Weights of a small GPT-style language model, trained from scratch on English Wikipedia: 3483 steps.
Each number is 500 + 25 x the weight over its row's rms, rounded and kept within 0 to 999. Layers, rows and columns count from 0. Numbers have three digits each. The size before them is the row's rms in percent of the matrix's.

# layer 4 MLP down, 768x1536, rms 0.0591, rows 236-449, columns 1024-1087
098:479495491466486493463506509540502481492463494502532496514540505537508522490472490524523511500503483478502474463507505514502490487473520487526491482503537473485514475509506497474525463461510489
099:511519475487508502487506501492538474542474475504480499439488483509534525519479490489487499513460458476497535491481482466523489469484479510487506530521516489483548498540451523538524506527512509
100:478503498462542464487507498488559487485516483494548497509537456530482499477456506484543469538531494534541500475492461470521513480488491466512503526489550498477485492482513495488459519511488514
096:506513486558496485464451470473518530539508529482466450482497489508495536477514487471460505511503515451525512508445493523512492489503472493500512492521504547481509484500505492501491491520511561
099:530494484460558488499493516476483532513475497505525478552493526486505516506510522507512499457494473500489489528512501542488508492535497515543516487531495505528547519485484474513503514499506495
101:553503490500530512530531501516452493505523521509482496510540452534509489521507514522507511493467510464516503481494470494513480531450510477490475551504465516509467508543537465485503543491495516
099:538480498521512524483476506499514497507478494466505513537487437480482535490506486522494475527498504502506503528513522506499536477528496492460542521527495539465504527553486455514470493521476508
100:471496462502543508500506505501508478512553524514497486479483515530502475502483519487493477493488484530458476526465460493501507499497499494494450499523504524509539517480458504523532532519472509
098:488502443523500529441515479479505501482499503514508437469463539522509503507511508480492565496460486475516505495481509564504542505528513501544509475460499552503552482475552497510487485485504478
100:497494494500504522510479483503487513484494491507474521502513509491515487473504503529462461471479496513500544496472532482501504529467549505509514503502497506505517504471525511534523468506507501
101:475466466467499538481487513494491516521511504513498544465498463517543496514526496496488523482485517478523490549529484548469462548571532534486516486477513486504496493493513484477495497496513530
098:496505492541502488476484464501552488547508460506485486492526504498516510460487490466509490493512556461460489508492520462486502496510534547524424507508518532500513476516484505423479516476479480
103:495473522514539517497527525499511492524493506513492455493469486506516559468491499469490540527516469472508491469506480547499507444473517467515506516508476519542528532500526496523518504513487521
099:528537538488549538492518534507483476521471435523477490489475499522529481466513526493471512497501483494518524504470486479525464453456496512472463480436484526509481545521560502506489531477496489
098:517502489504537512487480469498514495505467502470534490515473478456488523502485525516522463509516497475480523515501493498506488542486529505473496498488521504525535505542465508435457512513504498
099:504523476453526554510517591469501555512497485513522511509584497504467559499462455536486484519473504476499540492520480494510519492533489479514518477519491505521511533529514530534479481507460479
094:527489522511480474516511489496521533537493522494517530485515512498530516515494460506504482515479519474498530553505488482526499514512517519455445484475496511548490492496497489473474525491531475
097:557502498449471551484497500507503460474502491517472516563535553529482475503497493455502473443517488485490518505534515530510481493486519521515514526481510508545482500483536487494477552526483500
096:525506501528495487499470496525467497502476477492526470492471533510461521450469552527508484529488481502488489487501504503522495497515507472480514504526528457511520521477503493519525459560524507
102:499466508487490532487444512530556480517493497448493522453479472488544524535464500513484505497439521468496504487482498519480520513521500449523467521510501514472440494513487492468498529473526525
100:499509468482466517489520504497480460511506525566459485469522510506476464495521536522456474490488481478521521456464521478474504555521527505512503519487504518512543485500497496502487581521490548
101:477526460515545520491499495485529484503515541484489515500523497540513504461506477522499528486489500519509465468481486514455524537506476519499526508496523473512487503478501490505485565466534497
098:477516525493483473448525502470492463528489465542503492470498521488520488489507452535505521523518503481505505517560494479498578510506473451497468490482538458475498525503485502530510484475476512
098:519542488528510527488536528486491496519502478506487496492545505468516481477511497560508471512484488465483435524505514513512465445482512465454502517492485475493496463503520514519523540486495486
100:486529557475484506525511499512502507472483539475483545522495492461493450472479512491569479477501476472538472488497513482507509476480484530519473536474488516520492513485496531486551496534520511
099:459501507500521517471497469525470498507523518520492489501472486506510503512485500476472472502547473511521512505496467513507511489518502524484504500481500531506481489500509480498506507482485505
097:451525477488504478540495490469488500522476501472518459525465494520479543437490505493547480485459516510493470503521497505467482449517506526508519496490512520525527489506483489482528485506465507
097:505483483521476500458483499505499479502518500516465463503492517485528489458512468493559529531529491536491516535511538483549503497515493505507454507504515508519472474516500466487484490501469507
102:540499466533471542518526521476527491455496505479542467471512500492493491499485549510541472511513515487508529503511475488508472494461501456523503497484503476521510487480480533519481501516507513
167:478511546502462525610494480506481547482454453494505498508554483481522529466507513531483470486410429512476477479517505528485475503493520506498504427499518490494476479514533495529500545538504480
102:494500516547507526498440473504460451508524498521489493443545507554470499537493502508484501497465521492508501526466505479513475497512533490511436487539528497503447482491428528501484469511533482
098:500500499529486492504484532535518485497482500459469516497544522460528537500499506494522482501544510472480504459508481470467545480530536517514563460471499525507548525520512511524503502522539527
102:488500498497483523521501505513523448535495491486512522517509471471430501502487512506499501470456526497473524544507497492523470566500481503517496519495488526512471532447490526532503524451474517
101:529454466515524540474462473471481546490505495497505505548502496525529442509513521522489515502502455465537524510469474516467537507513520499492478510473468477506468476471476450502499515519489511
101:511516492564465489519516490501494512492475503518524483486453531462512541489489514494528521490490488498479461499516458461550471476569465471508472462501474515511550474561463500509501549521487531
101:503511495497506489525508514528536484524508513527565505471509479482523515476491465519510517495487459537500495496527494504527588463523511475515512508490474444533485503479494512510489532457482509
099:520493515550511441506518486487514485447531527511472460474497450560530468515514500492495488510504467513513519481496500482481521504507522496494496503471483488481447501539492533530502522485515480
095:491436502498508498452480540516462499512502504489492510504459509520525480535500518444527492479478508493508448483528483510488488508495554443481473515453486510467537461489495485514476468520501488
101:507484509506479547482530512467514541507515463509498493495457482532522514470522526511486487518512502506518443539476484530520515520453468538570503481515521498558490497509473523502511545478437504
103:448467497486475523480503468544501529506491519518498502518526485473517485500539496481530532541499492490469486485513477485502503526520511486471509505498487476494482496473471490484534510491452505
101:474601539512497541448514478507504518458459490469516482525467480477502551531466476534515536526489438546483493475477519523510524503442510475505489523513513506518451487479479473510474470514481484
098:463477464505488541518522500461517465516495501488513533489474478510572487500505502549486480522496516460495528503533518530498498497509486503459441497513486488543473496518450461503511475495511481
104:514500489525485495525517500551511460482535495500499538529491488466519465546511499528489516488515490487548446487528507515535542454471480491474471493533544499501505505510499510512504504486455460
104:477499458486501507507515507513527465491520442529480465497536516546431480440515503504514560497493506528459529540501533493487511509501494475470522495519475535503485521490476518470517461520524492
102:534517492516491529500491487553484534505491514511519462458504534495510482490570510520500524521493514498497481491536511500544482512482495467500491481464529503456478510507527473473481500487517480
099:509476512490497518475503501482487511553488530507544462525518492520528485491495504514481509542493503489515528435448572459523508519494461489463525516484493497525509484475474489455519480521556509
096:498511510545492499463498462463502477511466492551502513498496501529499490530530553539551482502510532500544547526491492490520472495476475490516549477497510469493541452520520528463479497491520481
100:476532543569519506504463500498487500483517554530512501530481506513532488553513482504488498528496464495472469512515522502500485438535474517496492501484467496507495498465455502520496473518495492
104:478502517513504519479465508480536489530490516498541485480511502534523518501510476535514491485477538504505505462454486477494487480496540523521489520473502502490514469531475513516516532497496513
095:475507487512473514482487523494480512506515489532513482524505525447454499524472499483480513503469501512501526525466521524512532532484481507493500515510480459499483520518495464484494527492505491
100:512517517499491474469488526479471485488499477500492514503505526531481550501520468495471480491490477533476509480554518489517464518504515496467514472478510496495535450485493465505508475507512536
102:512492533481524450491477493529452453457525460470474480456516477487499495512488493490518448522507466518476492500531478524508501518517479506521511503479506426498542508518530515460533465484507506
098:535478545522494501484493452485479517477494514471502496481519522559462513492505476535472490501535474518549445484480515459497501509452494472455484545511482502449469461466472464499486525502485537
097:514484495471489494462497518483533525544514486470513454538515563529516529452469524515468471484452523518455505460516483511515498477503531538517516488490532503466473514490500454481494486548491504
101:524486474486528484466509484522568500519498491504499518512471529488491522485507527468477513512468519491468528495505510522515515491508511537503488501483521479471495468519470510482486503472544500
099:454497514513521487515511512498546497503478511533527480471536469468488496476462497505505462511530501511540493481485523506492513518523536486485484511477519507525516500512520494464509465529561499
095:488523473496489444476447466514491487475498481518512484459464470499499510494513521515553518506506499515477482502466516536464499514526510506523495489513482499507545491519486516495550487491464511
101:430427506494486465540496514521524490506504507525494496523525529547468457513515488507489517517490519500478500489466543503439507507481467489490479538497467502469522477534493515480522480479508503
106:506469500546479499497461494497504503515496502478479488534458519493516485470477522507499493495534465485434495534480497486504498479523504517525493527442473491450485536497480514517507520482503484
112:502493484497484549482493493509478498500520531499487464516494519505517493480522507551510504510467506521529521519482496490497490470511498487531518462500504514513449513497467471538484470507533518
099:486559464522480461490490471488466534511518483491499482493465457499495502519494513452553481465528420488523515431509506459465549474515498450496522512476485495541491518475476548484497484482477495
106:530488524465554502531509482489480512471480496512497501481528530529465502530564531511497475490496534498534465505468512449475481470486519549496504475473507492449496495506480525458459486479450510
100:505508484497497515496474466515489508473492501496460476540478512521526484538516481516501496516510559472485527513485537527515512480498496496472450508542503487529525453503482474485506513504522459
098:523528493466534467462526540484440484503548521505495536522488508568485475477454488467520461517480512468497496522471540478507500489455498517494520501486478501505497493484458485466493482474505463
097:519476470524513547485522483514487502526528517488519498455482497531527516485467499506543540497524554506436493504474464526486486467479513522517494555524491496504507531457456529510520491500510470
100:524512474451518479497452503493467461494499517488497537524481506483516483515497507491472508521520517504477497516479510476514493536491507471515491508486495536464452519502500496493488496515504521
099:499510431535472488520516516508521499532507469516527486473479516483493520522512524471471496523463493482495519498483468459518513527508512502485494510477444508487467487533479460520505511471518497
097:519472531516515526494526482529489484528503525508481496483500529460568520503544440508552543511486500512502518510455496518457488587450490499485472504540496511474498492494503471479472451491526435
096:497481517454432495527519437501515505473523516495485516518492523492555473463493526558477511442518471540519504529478540516461448494504496502533501542517488512534466467515469503497523519508497504
095:488473491495483503528489510502513521510508489500519491521453450505498493525511506516518498525491499470519482476510514456472498546509522494455460534461542498517464479504478463481551488490466466
100:497542514523480507516471478514475485494557457466491517491509527491471509489471510478494530500467487473498500498539482493510484513499520513506487528546552499485516505463488523476531504474519475
103:477527520499497522505479558471503545475504524475461441506532494492484503487510489448512476462473504523534494501495518519490526485514517491495498480519472513467481521467529482468508533480493476
103:488482493481502498480505505489540495497483519522541510510504512489470529520509471523490476473485530480476485455475501497544518454507504468465494529484507517435496524491470477517488497496474494
099:506487478505520457485465507495563534508504498522455482553508481515481470527454485557511507530481485513507519511490559490465463524502493482465517527495485497529538468543501506508473516465531514
100:467511440524540478493523487481481504512490498541486511474505480524520478527482497528453489495481479517517478495477485445500475523482517480537465524508544519488482486495473467523517563485535555
096:502511484490518433476498515492505509524483504515512506506469548480464510524498494454525519511483557507461527486510467508561493499502532506470504513540493501516498445522535495505499485509498545
101:464482518504532464525534500494495472514518479479538521518518490475510491542484517533507484504478516500520496499483502526521442504503471513511540506493582547473525483504531459490489523496543528
098:481473518449533519519486529516514516513471494493522504473517509531486490494573527466502495512528520525529495490456489468515499477477434472532502516474524478501485488482518508475547480505518480
100:518536510436490456496468514471474532522475505518489526525503505507502456532485507516455507454468509502478519489472510516499490552507490496504481519451479519522516545470509481480528469492490481
097:482507450510501528512497533484496501528497488488492502505486534514528551476543505528487468512496475513496530507507525517497475521521497508492535506537505511483504488489519498476500528497501526
101:513506545487477432503546534517464530525501540510461501508484534537506491483500473461555537493536466502419511504503505497506465485520517524506510501502503471532495501452522476483522514475530462
095:487491468516489452509491487455503524563481484505532483473498503483480458507549494490473499499462482466495501498494498468532524480475504507527538485472457512514486515491547505519524493506505529
099:470535469503483551505511509469504478486501490492490474468502491534450470506518489524536513505497500516521470516512517465496501499503465478495463487510549521498534543483511489454516494535515462
098:478511544476512499500491511532456509532507505523503516466478525460520446487482523541514464492460503508522541544511525476482517480519490481449509511499514491532531567518541455515532499523475461
103:446498478510516500488463470494474517502487513510508472505467491458523460491546466505510505522496507527477510526478507479589498511471486487470514521525463490457494481515462463518484487482470488
103:488498525473504518500514518513504487512468539513506461485546511490474545472496518495516471478513536471487506515524501540534489527524499449502450533513433525535505504531496513469523530499514511
099:475511448487511519502556536506545518479486544527482483517489476482484553491484502478470488506490539464487479551498468540463541513482510525502452472515507507459502468493500489510516501527441511
101:477536528516465480424504495486485508496519490480508541513475464483492475473511461524484519440500536523575498465535511509490535472517493540514495506472502483472509507482509516517531506472552494
104:501512518539528525524501550541487505494500524497509535488463513494462483506450509479520525495504506515475499517521488495451517510509434492501490495486465488533469512494516477503470487517494464
099:534475497476530504487483451436482523514483464457454525529483502470536516474522552468461522511446493484522448522496534459535523493486507526467529506538525483530502497500485507489517470478449492
104:513522509473513508484492545469543520532525532524490488509506515531495530520500485515523481534521483544480473472555509501487489516509475548520549484491458472513516516526529513482504514513495524
098:512492545497487505477514487504477487487529523471449508499501474499466512561507476535545502477477508488513483443424470481543478490558506515500481496531543533469488503501475500490505502485529503
103:504465496513492497480532489521488511525444488479519500499446471506509438485499556497509477530491513490507506502468552490481550486525472514492492445544527469499506494500509510498518508438452461
100:494481504477492476506515526509513495538539508548553532500521507488533452505531517450453520518523485473504519498472507508464497470500507502493506502551479477506524487483509528513472469445478524
098:495525528511479497474491521505521508524471515535516489486461532530471515504481468478481498503500501502517551495497511496529549522488481498521477511531490448446465507498518481456496522531547511
100:503525469530439482508503527526469545510469496543474518455445475510535448489499510466473506499477460478522506464525465486518497491515491470526462490476529493470469489479473509516475486485521513
098:501496516502540503488470479494469480505450484501442525483496499511522560514487544537479544568509506506473517496537534500505462476487515489495531524448539519533516525516502550503491458488492504
098:469467498526498438473523504502514470511458508535521535460477508548508477479494498517504478549511508508505482505469517500513523503485459478493461477535493493463486481530429496469436543508470473
097:551577523478496563483519532459524475512520530459551527524504490548511484459495465567445523517502514496518501485506507491557499516530531480479521523531479506485486514463512488457456480505508519
098:519515499490532523546509516438496524535516476480492521517558487515493497534535537502478508511525498473449517490500509528522494502560516501508483496501563503507460500484500502493532471488484473
101:475544535525498477504487500508505506507501479521512492505455465495479501490481495446484510474483506518479481498525497505536505490576504527471500492549492508471530473519449515531487471521489538
101:440488506475515470486525484473451460471488465534541551508518477547505510482520494458488480499486472507512526494520437519502523516515487477533544466504520503495510460472494486513485542529488502
108:502430508493505489531507507451499482516484513498457503499470512531486525503516480541480471522483536519535498511517445507466523491526503526502502498487481491505500514518506497501518499480548491
099:502455457483495496524495527497462475489504500513469514524511526502568506490526477486476541493496503521504479472516449525505536491483461502522519495508495521535514512485506487495467506527514507
102:491492464438480498476523511530473535504494477535494506490494490516502486478523477506503492477512477461507497468467482532491503556559483499509493465500471509472490556532510532488492538503512506
101:508529517501486479477486501493506454463493505488548501489463499521469530479443554454567511496506538519494534502466536462481491495529490532455480535480481521470488463498483457462521509479530523
101:504544512499475504506486503486543463474469506499505507477530541534499502403450499476503498495529519528537519483515437517446517442540514479506480514468489508516504501491478517513477490509452499
100:504475470518482491478523462443500501495479489500473470536473529498481512511537536496479513481497462483477490442502470508508480501527538511495498461456460450500466496505543486509487476487502496
101:534528518476485461477509506478490460455494489508487535478510487484495504511507519473478470505509483502500523498467503526503502479493514533531493548489452509502459467471508476461500564549510521
099:500488549452524551470493500510493491526539484466491527477520487498534543442510510498540492500541490532487469524538525438487544520506505485508542533465474455553507497474490469526517549508520459
099:534487506486499488491477565519525486502511509548546538511508498483514500543492484522495507461519491509488542521499513506501537497531462492503490531494486476490515538472480522504518508514517494
100:535465507520478515487483492500522535515473483514503490508502499500525502475450494520454515525498509504484497515533441517500498469474522480533485504498487515472489488494467541511469500536514507
101:496462500500489487470507505443456487497497493497505520507530517482518497524469498463479534486525471523500445501496467463494544505522501492500502424491516534483546488544519557537530516496455488
104:487482503494524508537517498500507523526478470490476497509491498501469497457520483500471467484503499512527505535580526475491510496515492492483521492516523471493507512456503509470486557510502493
102:498532481552506463492476484506477453500537493520494460521493490482430514483469501501528498530452512494483495522519527495478490491456498485489490495507540502511521488504525486483495485469470530
100:517523524522507494547491486484505529522521517521478560473525525495528492526479505481500489481538486511456486499519532447495462466542574501495497527524540532491504455546470469500449517512525500
100:491504463510462518490497508492504508503481518465470491525502497481554497510516503440503488524514554525532531520489499511495498508496530497514492517501502520500517499476493490496497531484480519
096:501524492472499473489507460479532525552449505507509461484534482527468510493507481520531519494482508507466532513517531512552518514534551550516492502506457526481542469486476480496514458498515527
101:500522489492514502507522456476491534527519487521487542540511511470499499491517492487428535519495471528510514528476513510542493568527506515512519465506490508513445491513484475507483526512494517
098:469495474510495465484484503520512574506466465482479518482470529478473489477505453446531515531513473492512507502475491482516534538542473476490520537494488500519506519489538510509520525501490478
100:481468475489496491544519509546497493503498490479485497466498499493491521490534520469523522499519521496490515481522538523544532493469519485491508483503488513486518526492461544475501547526465538
099:482529475498521480475463492485528551497524502519492500500508490539539529492496478482460536501491518512479476498491489476486480455523530465482487515471481528527532494531525473463474532486496552
102:543465486521531424468492491508482512486513519447511494483508499449556495472503488493502450492486477521499513506498480474486508504495517488533430495484509472515497472488523499512476474520520485
096:479480494483491501511545471491504532511493508520476510487452464450457528493535499464502482510479533528482541507519527503544482512476509456498511518470506505575454528476510479456528509474535453
100:502465488524527535478526482502503528479523494488492517502536535484508520503492471465497512500528506482469503503503493455504515520497499493484536538464475491498500507525506484504487515484529482
098:486479531508537458465549478513528512463491480491473475500497438494524470481523522490544521484507538502535526511500474524546495491458513478504518493550521491514485443528530474495491482469518440
102:511497488498506550499485488511513517504477528537482452481519521482501511475500520541524527450473476459444560553504468519496484502516537468529518468524494446514512523506523499518513512523491508
104:520516436476533486498555516526511499473562494521519476459506509529509507526450513475486481512488529478520486498473499507504518493529515478525502522479497452520522479512527491486484534509502588
100:486501494513500509473483539523481501467491531513513461505501509509522493515485521472505481520494540516498489496538517486508500522524496504466516459508501534555494545505510508489493444475516491
102:481494484482497490432452464504504464503498491496522518508549494525543489536501486487509492521497521530531468499466521475497483469483487480495519479537498485474496527460553516464438513481460540
100:521499491497503517547546517486490519533484486489569542506478480501481480527510469503511467491494485499488502559494492491484517518482464508503500534513486508476491500492461453518543500538441493
099:530516537547494490511534533519535456501484476460498480528494547517491584485540518526473531499484525489529510504534507512505510476505510453478527498557504495508520523528540514485512502490471494
097:521488498432511513492496539529499496476478500484473481559534501496447487525500497486490527483486518493497530497472498507533492505517487462456422517533538460500500434534530478472490504470523502
097:498526498479497484504497473531533484492490486525461489524511525479475521503493535511501496510500496471520510495452516487523500507512473510488470475510486493466497460450515459487512524490474506
102:495499535457521510518447494533519493525513456535472480515496508527492475468513511476520508469531544476456473481476508483466495458511557497503528496515449476484496499512571464528513491497486466
097:503512513465492445478476500506485500446490459509494499498539499457529556503485501483481518461498491478471517504475518508485477441521534492556508455461494477454465498481478479533508503479518474
102:547530528471510508523479463512519516532478520464501493482522498519515505535520501519503497469509470501457481519492451505492485495446533464454487501510473532481452525489473521488491528471538479
101:516523490515504510466493476481476483501476478489473564493480512506499563484510517554499527492479499496523495565506462493526530541521495476499479506490508506493463528517508499529528472517512454
100:550515510514513496474508515525548537476483551496468548507532499503468485481442514507458496513440472529535512497519521476484519467484491507503490493473495467535566527449491484519466529506462502
102:510464530476532515490516507454543495511493470544456537511505466533501533541467486467494499493484499468508523492536508491527504499459543463526477483509506492464493530443522512518540491485500473
098:510520486472460527423533502489466482483524541495468461537501516479482486491552469523528499459477533495513489473478500473488460491475454524513492528500486505520492505505531480503483483504510487
098:485494540485515515514488487536463481534503515501496505477535513560477498526510509508530523498485517494533531515530519499465528499511501451545438490479518469501504518497518488518519527547473484
102:565486516511529472494507499478492512496516543583467533488504475502513456485484528508541498484495499490506519496477487515479535482519466481493515524492498502495484536504473514549459477516471471
099:525535515490496464538513509485520491531439524490500487492523483542502497475495539502499531501488485525486479510536534489461478470484503501487523501476498496518534502517498499520551529494529507
097:484519502489522446472485456452536475518500531477480511481493530502515474562492533487516476518477473488502547485501466492489502477495513492485457492564443501532519515496506527494464507451542504
100:529534544544457467527473508469486499511488509487484474512535485523509552508557490526517523507551488493493508516510476468501510525520531467521520515465500497501515497529522535488511500465525509
101:467483533478535534485479517493510496481508518449498472524467487533463492494459536541536520428534516520487480496547507486534516485501529524506486488488524492506522515479498525437498511518504519
100:503505518471532480559492511487491466427540483576518484540502518462500523461507482457468491486484528513498532477521509507496484490505500503465554489516478484547549469489521542473492513517589508
098:535511485472492421508511529458464510510491490481485523473513506503485430499446522503513493479556548505522479498509522531457477490484496458497483540527502517487511509495508569501511497484529468
099:534483502521517540476503509517515511499504467547457473489485512490491490484485523553477520495492542498458491482527478521516491502494514522532505485505524513523484541487530510468445464520516534
102:507447558510552484520488481498457479504438517474510499535561470461520491502448510514537509462456509486432465475465468513487474472476500546529511484508523484481509459470513495452526496461485525
102:448514462485511500473484491527500507506506505537499464502477511472469517509503538451549500496470484530486497527519501505497534523520491523465504506520487503507481522532566530491526533508462466
098:462522513485536520489482551474500495555490499514507506509505548494577490511474510528507505512472461489456472531525537542490490475465504491464471503501504491505487538512528482481478548493507518
100:480508507535531460521508485493540524503536492456494489441477486483468499504478482516535529487527460517512511517500523482494528465473547479511474519522501502468472534542512506544496560465511492
100:489468490511492493475491497547515515508488490458523505518484456487493506509545513533495498499520497513470508484531520473502525518519500501528481505506450516485508489492454508483487541525501528
100:498501520468510455493485495492500496548530497549520495485476446520526530487498492517438530506495486490504477481517517454513467503461525470495496502471516497526487513477488473501454479471528501
097:541502539504530459469498510485478496535499531515510471510509500452512510519493476530472492550494495559476510547536502505517471528490541492547465522499492555473531485431483507524499512497532522
100:461493493542503448503494478492528483505483512461507513519504502504493510535501477518488528497494482486487502520504532525506489514486514525523510533515495498464492514498519556520509469496493460
097:503516541504500452451484507499479526507470470505494499533476488512529494485525487434483537482504472500469491495512458503478479486511530515429528507498542515480498500504465546532536518497478484
096:462515501535461510543509476504525475484504516488509495521525523509495471462499480503487523495465525481515476496511529454455507509514469500489502536517530525499494509524527500486489540450492501
104:528515481532506511456493484460508508499483515479483483480533540501464482513549477534500491510512517526493469514528533477495571543474512495459486481516521488496511509524494459543465493492518448
100:519510501481547512510492442543473481494540506451484542521488544496484532499470470525545526462512456518486469475479519496500492518528501530498479522522476516552481491501506485493509516486467483
102:488501516520490519543519481529504466470434509483510511514499477455503525511479484466480475504510492481500544500491479468485532486502496466503534452499548471553492534531468534519487486495505507
096:514528514512472505548507483471490474490506498538509489537489545470507508511485501457488505507496525511510504507513516519523485507490475477517515471465516509512525492482544507478544480520484491
098:493488459453523516546491472480493477462497456480515477446507488487485507502501496496501545550494540505477481507482510540475537507524466521492469475455529499520486484538477499507533495476507459
109:467519482487464535491514434483497464486482497479479505503520493503501522527482505464520470468487523512439520504537509492502483557507495448511500488533473492487480546511504487499462535486520507
101:473523489478488470475482496471507494499490527499511467520469542532484522459519511483504468504446516502495499519537482480440499490505494494519473480479525521502553469507465486541490444473478508
100:529507501569551487475460539485532464518513482548514514502515543500517513528490467477519515493444463494497470492513509507525502500502498524511521497534487496462510514532492530506483518495459498
096:518517488499476493521475512478537474484529469463538464485515460493546520519481502493504528438494472521477515473488485550494479464505467488509487509486483484467486507489444479485489487498516514
099:504514474467496523499460500501510436534474497468473457516461518533523504543518445537474548475496496503550490508494463474504520491533491548480469549455521485527458540501518471452489551485563492
100:533517499476537455474480515443533492495546494492496531440510485461518482478518491509501489504522485492492519507526464495503534518497534548531498514490462477528501512483533464474502525495510514
097:487529539541449509503503563496502460489469504547503519494528503489543469493509502514477527522517510504496505464474524494506494504511468472469519517472484526529456531492513488480490560533493547
098:534486506495446513548507509473478490508518480458550539548479536500480509468502499459487521480488506477528492524498480523526505468512483525524537477474516481482528524512524503500510468503487498
103:492493484519489458549509451528516503521518478486475508504485536486507509529462474483557511467476487515453507512518477531486521477487503484486524509493497519531544496452478480542546509494474476
099:514512485464488530485491497502526480532489522454532459496491436524484509489446547510494514509541510483512484507496466480481495477549495482502506512534521512510508502464479534454456498511511496
101:516541519480469488505537523477469507495459530524525470449513493521525485502506518477482507479510525554492495505507523520466527482485471497500484500508478474519492504503489576495471540509493468
100:497518543564498488491484505498475505516509493530548486497530477528477474527541511474513496504501493517502491436528523510485478535502472504548519520484507481452509526541516505498510477470550508
101:507501447484513505515522519518443513512500497535489525504493559488516519484561524518465508517483517550483508482467512510461517493500487502528522493491477473478517514506549508490500493501452521
099:500486560477483548457461444512547472523516506511525502516545476511496499511466494508504519492491504515541517487508467487514489473491511467531530497522533495558490485512505487513536451505507525
096:480461499480486488483461505486494468504501498484504520490499552474526491527524488500525452503457527532535465466494516522515465535610494517518525498490517518504496533508518479499497508511516463
101:511488496495488509503496501513512480508522479497455492448498494503441491495458461488496532514502484477488488531494519521510464511486524544522548495483514493517519558466517496530494528459491498
102:490528491509528487513517490559529547561494509446517484506509472511529484503481498522476464529564503509521480514472511489453487519491511485482500473529538521492528522523462465544466505540488540
100:526483516471474522449493491493500490536512493487477493503521505500506482465555526500521520516508499519474494483501532504504495491470489542524467516496485478487502523512491525473538453465504531
099:476478504468461557502518505506497481521490464513476528447504510473472477496464455513480497496534495499477487541485506494508519518511456536497514503493481528505490523494493513496497444515466546
100:487514457524510530489504455463461480473480515536515505516509490506514510474482504485536523517503527526522516488513488497542543487464524518510472518482444532484479490506475504530518474510509482
099:516472530504495554488511518544468498506493483510494575500507517487500520496525558513474514498443489488561506466518518489511493477478530524528475526516490547511466506507464534496479463485516497
096:475522493466516493491492561488513523525487459497522502513505513502483536485465464523481507452526482491524518499496518543499466509506480485460500510500498478518486489530482527502570506505494487
097:471475493480518500528539496503468519543513483545512465526472478518508542483552518503497481546523505445488540495515478525517465510453500419518470493481484550489544525486499511520487510500494539
097:514516512509490468482479510495509526546500537478511502507520478528500477524509486500475494500492511511554509476491464501520495492481446543536544486516470497502517491458479508508487538528521499
100:517491489474502519468476513498535510494496482515484516493504488472521504477512477507494466494493484509517506495493522511512468527516477522511539489499452538493494476532509499462519497502513505
099:503524462482517504533479525519494477481482480512488533508514478513502502540482511470508519527505491532474512482430507517525448545477498507442508467513496516475476512500477511512551456474510525
097:460511478490517497521506499525466479494467495492473488510500529498507524485470458489536551504480473514507539499500495478561509464518527500486513521524475507486453514505518492501512526496478512
097:465488501519498496466478488488482519498513520506519484493468540484513524517497518482476557492501517520515495550484488506506501473488473457487519499484461483484453503522511505460474523498560502
096:491509510497459487484460505530511485499540499542486485516488472474509513504499494503501500488473508523490495457480526467532499530499490494553544475534490520505528473481523524555500514511471532
103:536489483466539549504480483525516485530457550510521509515535498441540519513453520509508452523549470455552498471531531492484519511492478561501472512475492483529538523469479532525500571485502466
097:461509478497504496484479501408490529482511510446533490475471486482503551535460526517494468488502487518469522487499488546454463451484469524477513491530473480488501482496468483455475490481501503
097:538456465472530499463519482459463502496487542474489438444501495507517512492476455503510497499519511450545458513506470529520500535489516536479513511527548507561505471516491483457498530507475527
101:470499458524478486504558511514537522482501509515509497507509543486475502496499538503482509485503493476486504531491522482474512447487515491520476517540486475502507498480496531534502531529533499
099:517525494505501514508458505541500516477486509527518551491449544481522498486507517483491518495468484487462484505492497504499450454499540502473493502493522441529494493485475505472500530443518519
103:495535537479499541470489503507480465480510483496526479492507487480521495480495502517481492508501463509504531482488510517475519497481517480495495535520485482500506502525495525479477534472502474
103:499510537483545463502507527519545492482480502510528508501557517509472495520493513507486494494460489488462504519497518542453496505520504471500538523459498505481524513526563514517485489480477483
104:501538490491509458505448485531499448509516507457528527506511494485520478518503460524514530513501544486460475435514469493521490502498537476499492478548528477508531513465530468506475486498514444
101:464467489511456504461499500458550486465491480502529515506492517545481480512523523461521486514548515492477509508496517496514486471487487498529500454528491528498536535479496473523500501492523529
101:497515490514446489484487510518520494464536482444506492561474510525488505525501520500503489478509468468491527510531501515512463495499520452503469513515542486469485480547485494498452510490495575
101:513505501547523511525527496536490536514508471499485500477498522529487517523518490459497540534544447481500486500524479501489509478517489462486528486494534471484512531510493515468442473528486525
104:543509513511534481473495537486487530523536508500527536440470463529489489476520514504484491536509510494493489465542480520493494517514479478499455483548532449507536470499475477541467513472511490
097:452506506458519536525438535538488557547482504472532521530524512514471509527493490459529497482499450451533480517515462516533520486485498507529481500513462500485515484478478523472524448477515493
100:530523481476507484519517479498504506524521520516492540446536503516528495477519489492500477472471461502480462528519487533555506509529535529502511531559492507552499536523556464480513502488538501
099:488517545488453487513450511498499493522467528493465496550407514525510492480518495510516500547518507462499509533514505518472529526501487504486519454500542513502511498513489540507524473499509504
099:484481499489495468479525539498530506512490476518524548509496558522507476510484525465467529485467484511489521493477458500520526520547502516498486523544541419521486504563521485496516515474508492
100:500481533532560490511511466468464508509441503466486500498455489509489518473527486505534464509510485522517526533513463463482473531530493485521496525500503489485489514489490519492513510501495505
107:512514500501496537499515464497509560513482497537483527471505514508489507545464489484548495510512546523447482522496511450525504493448495538502522556522498492492520520482576450484490528503510506
102:471530490528467485521475483499513464493475503512531488534516513472491531481512489471485525511488438500554508572497478556478506472490512509514504513555519423454502509562469480501535513430516512
097:492510502471513451475486512501493522509472487493482509500482496506508521501465454555508546457487507528499498521473446515500503487464519489501482489513506494539532492551475502539495488516472483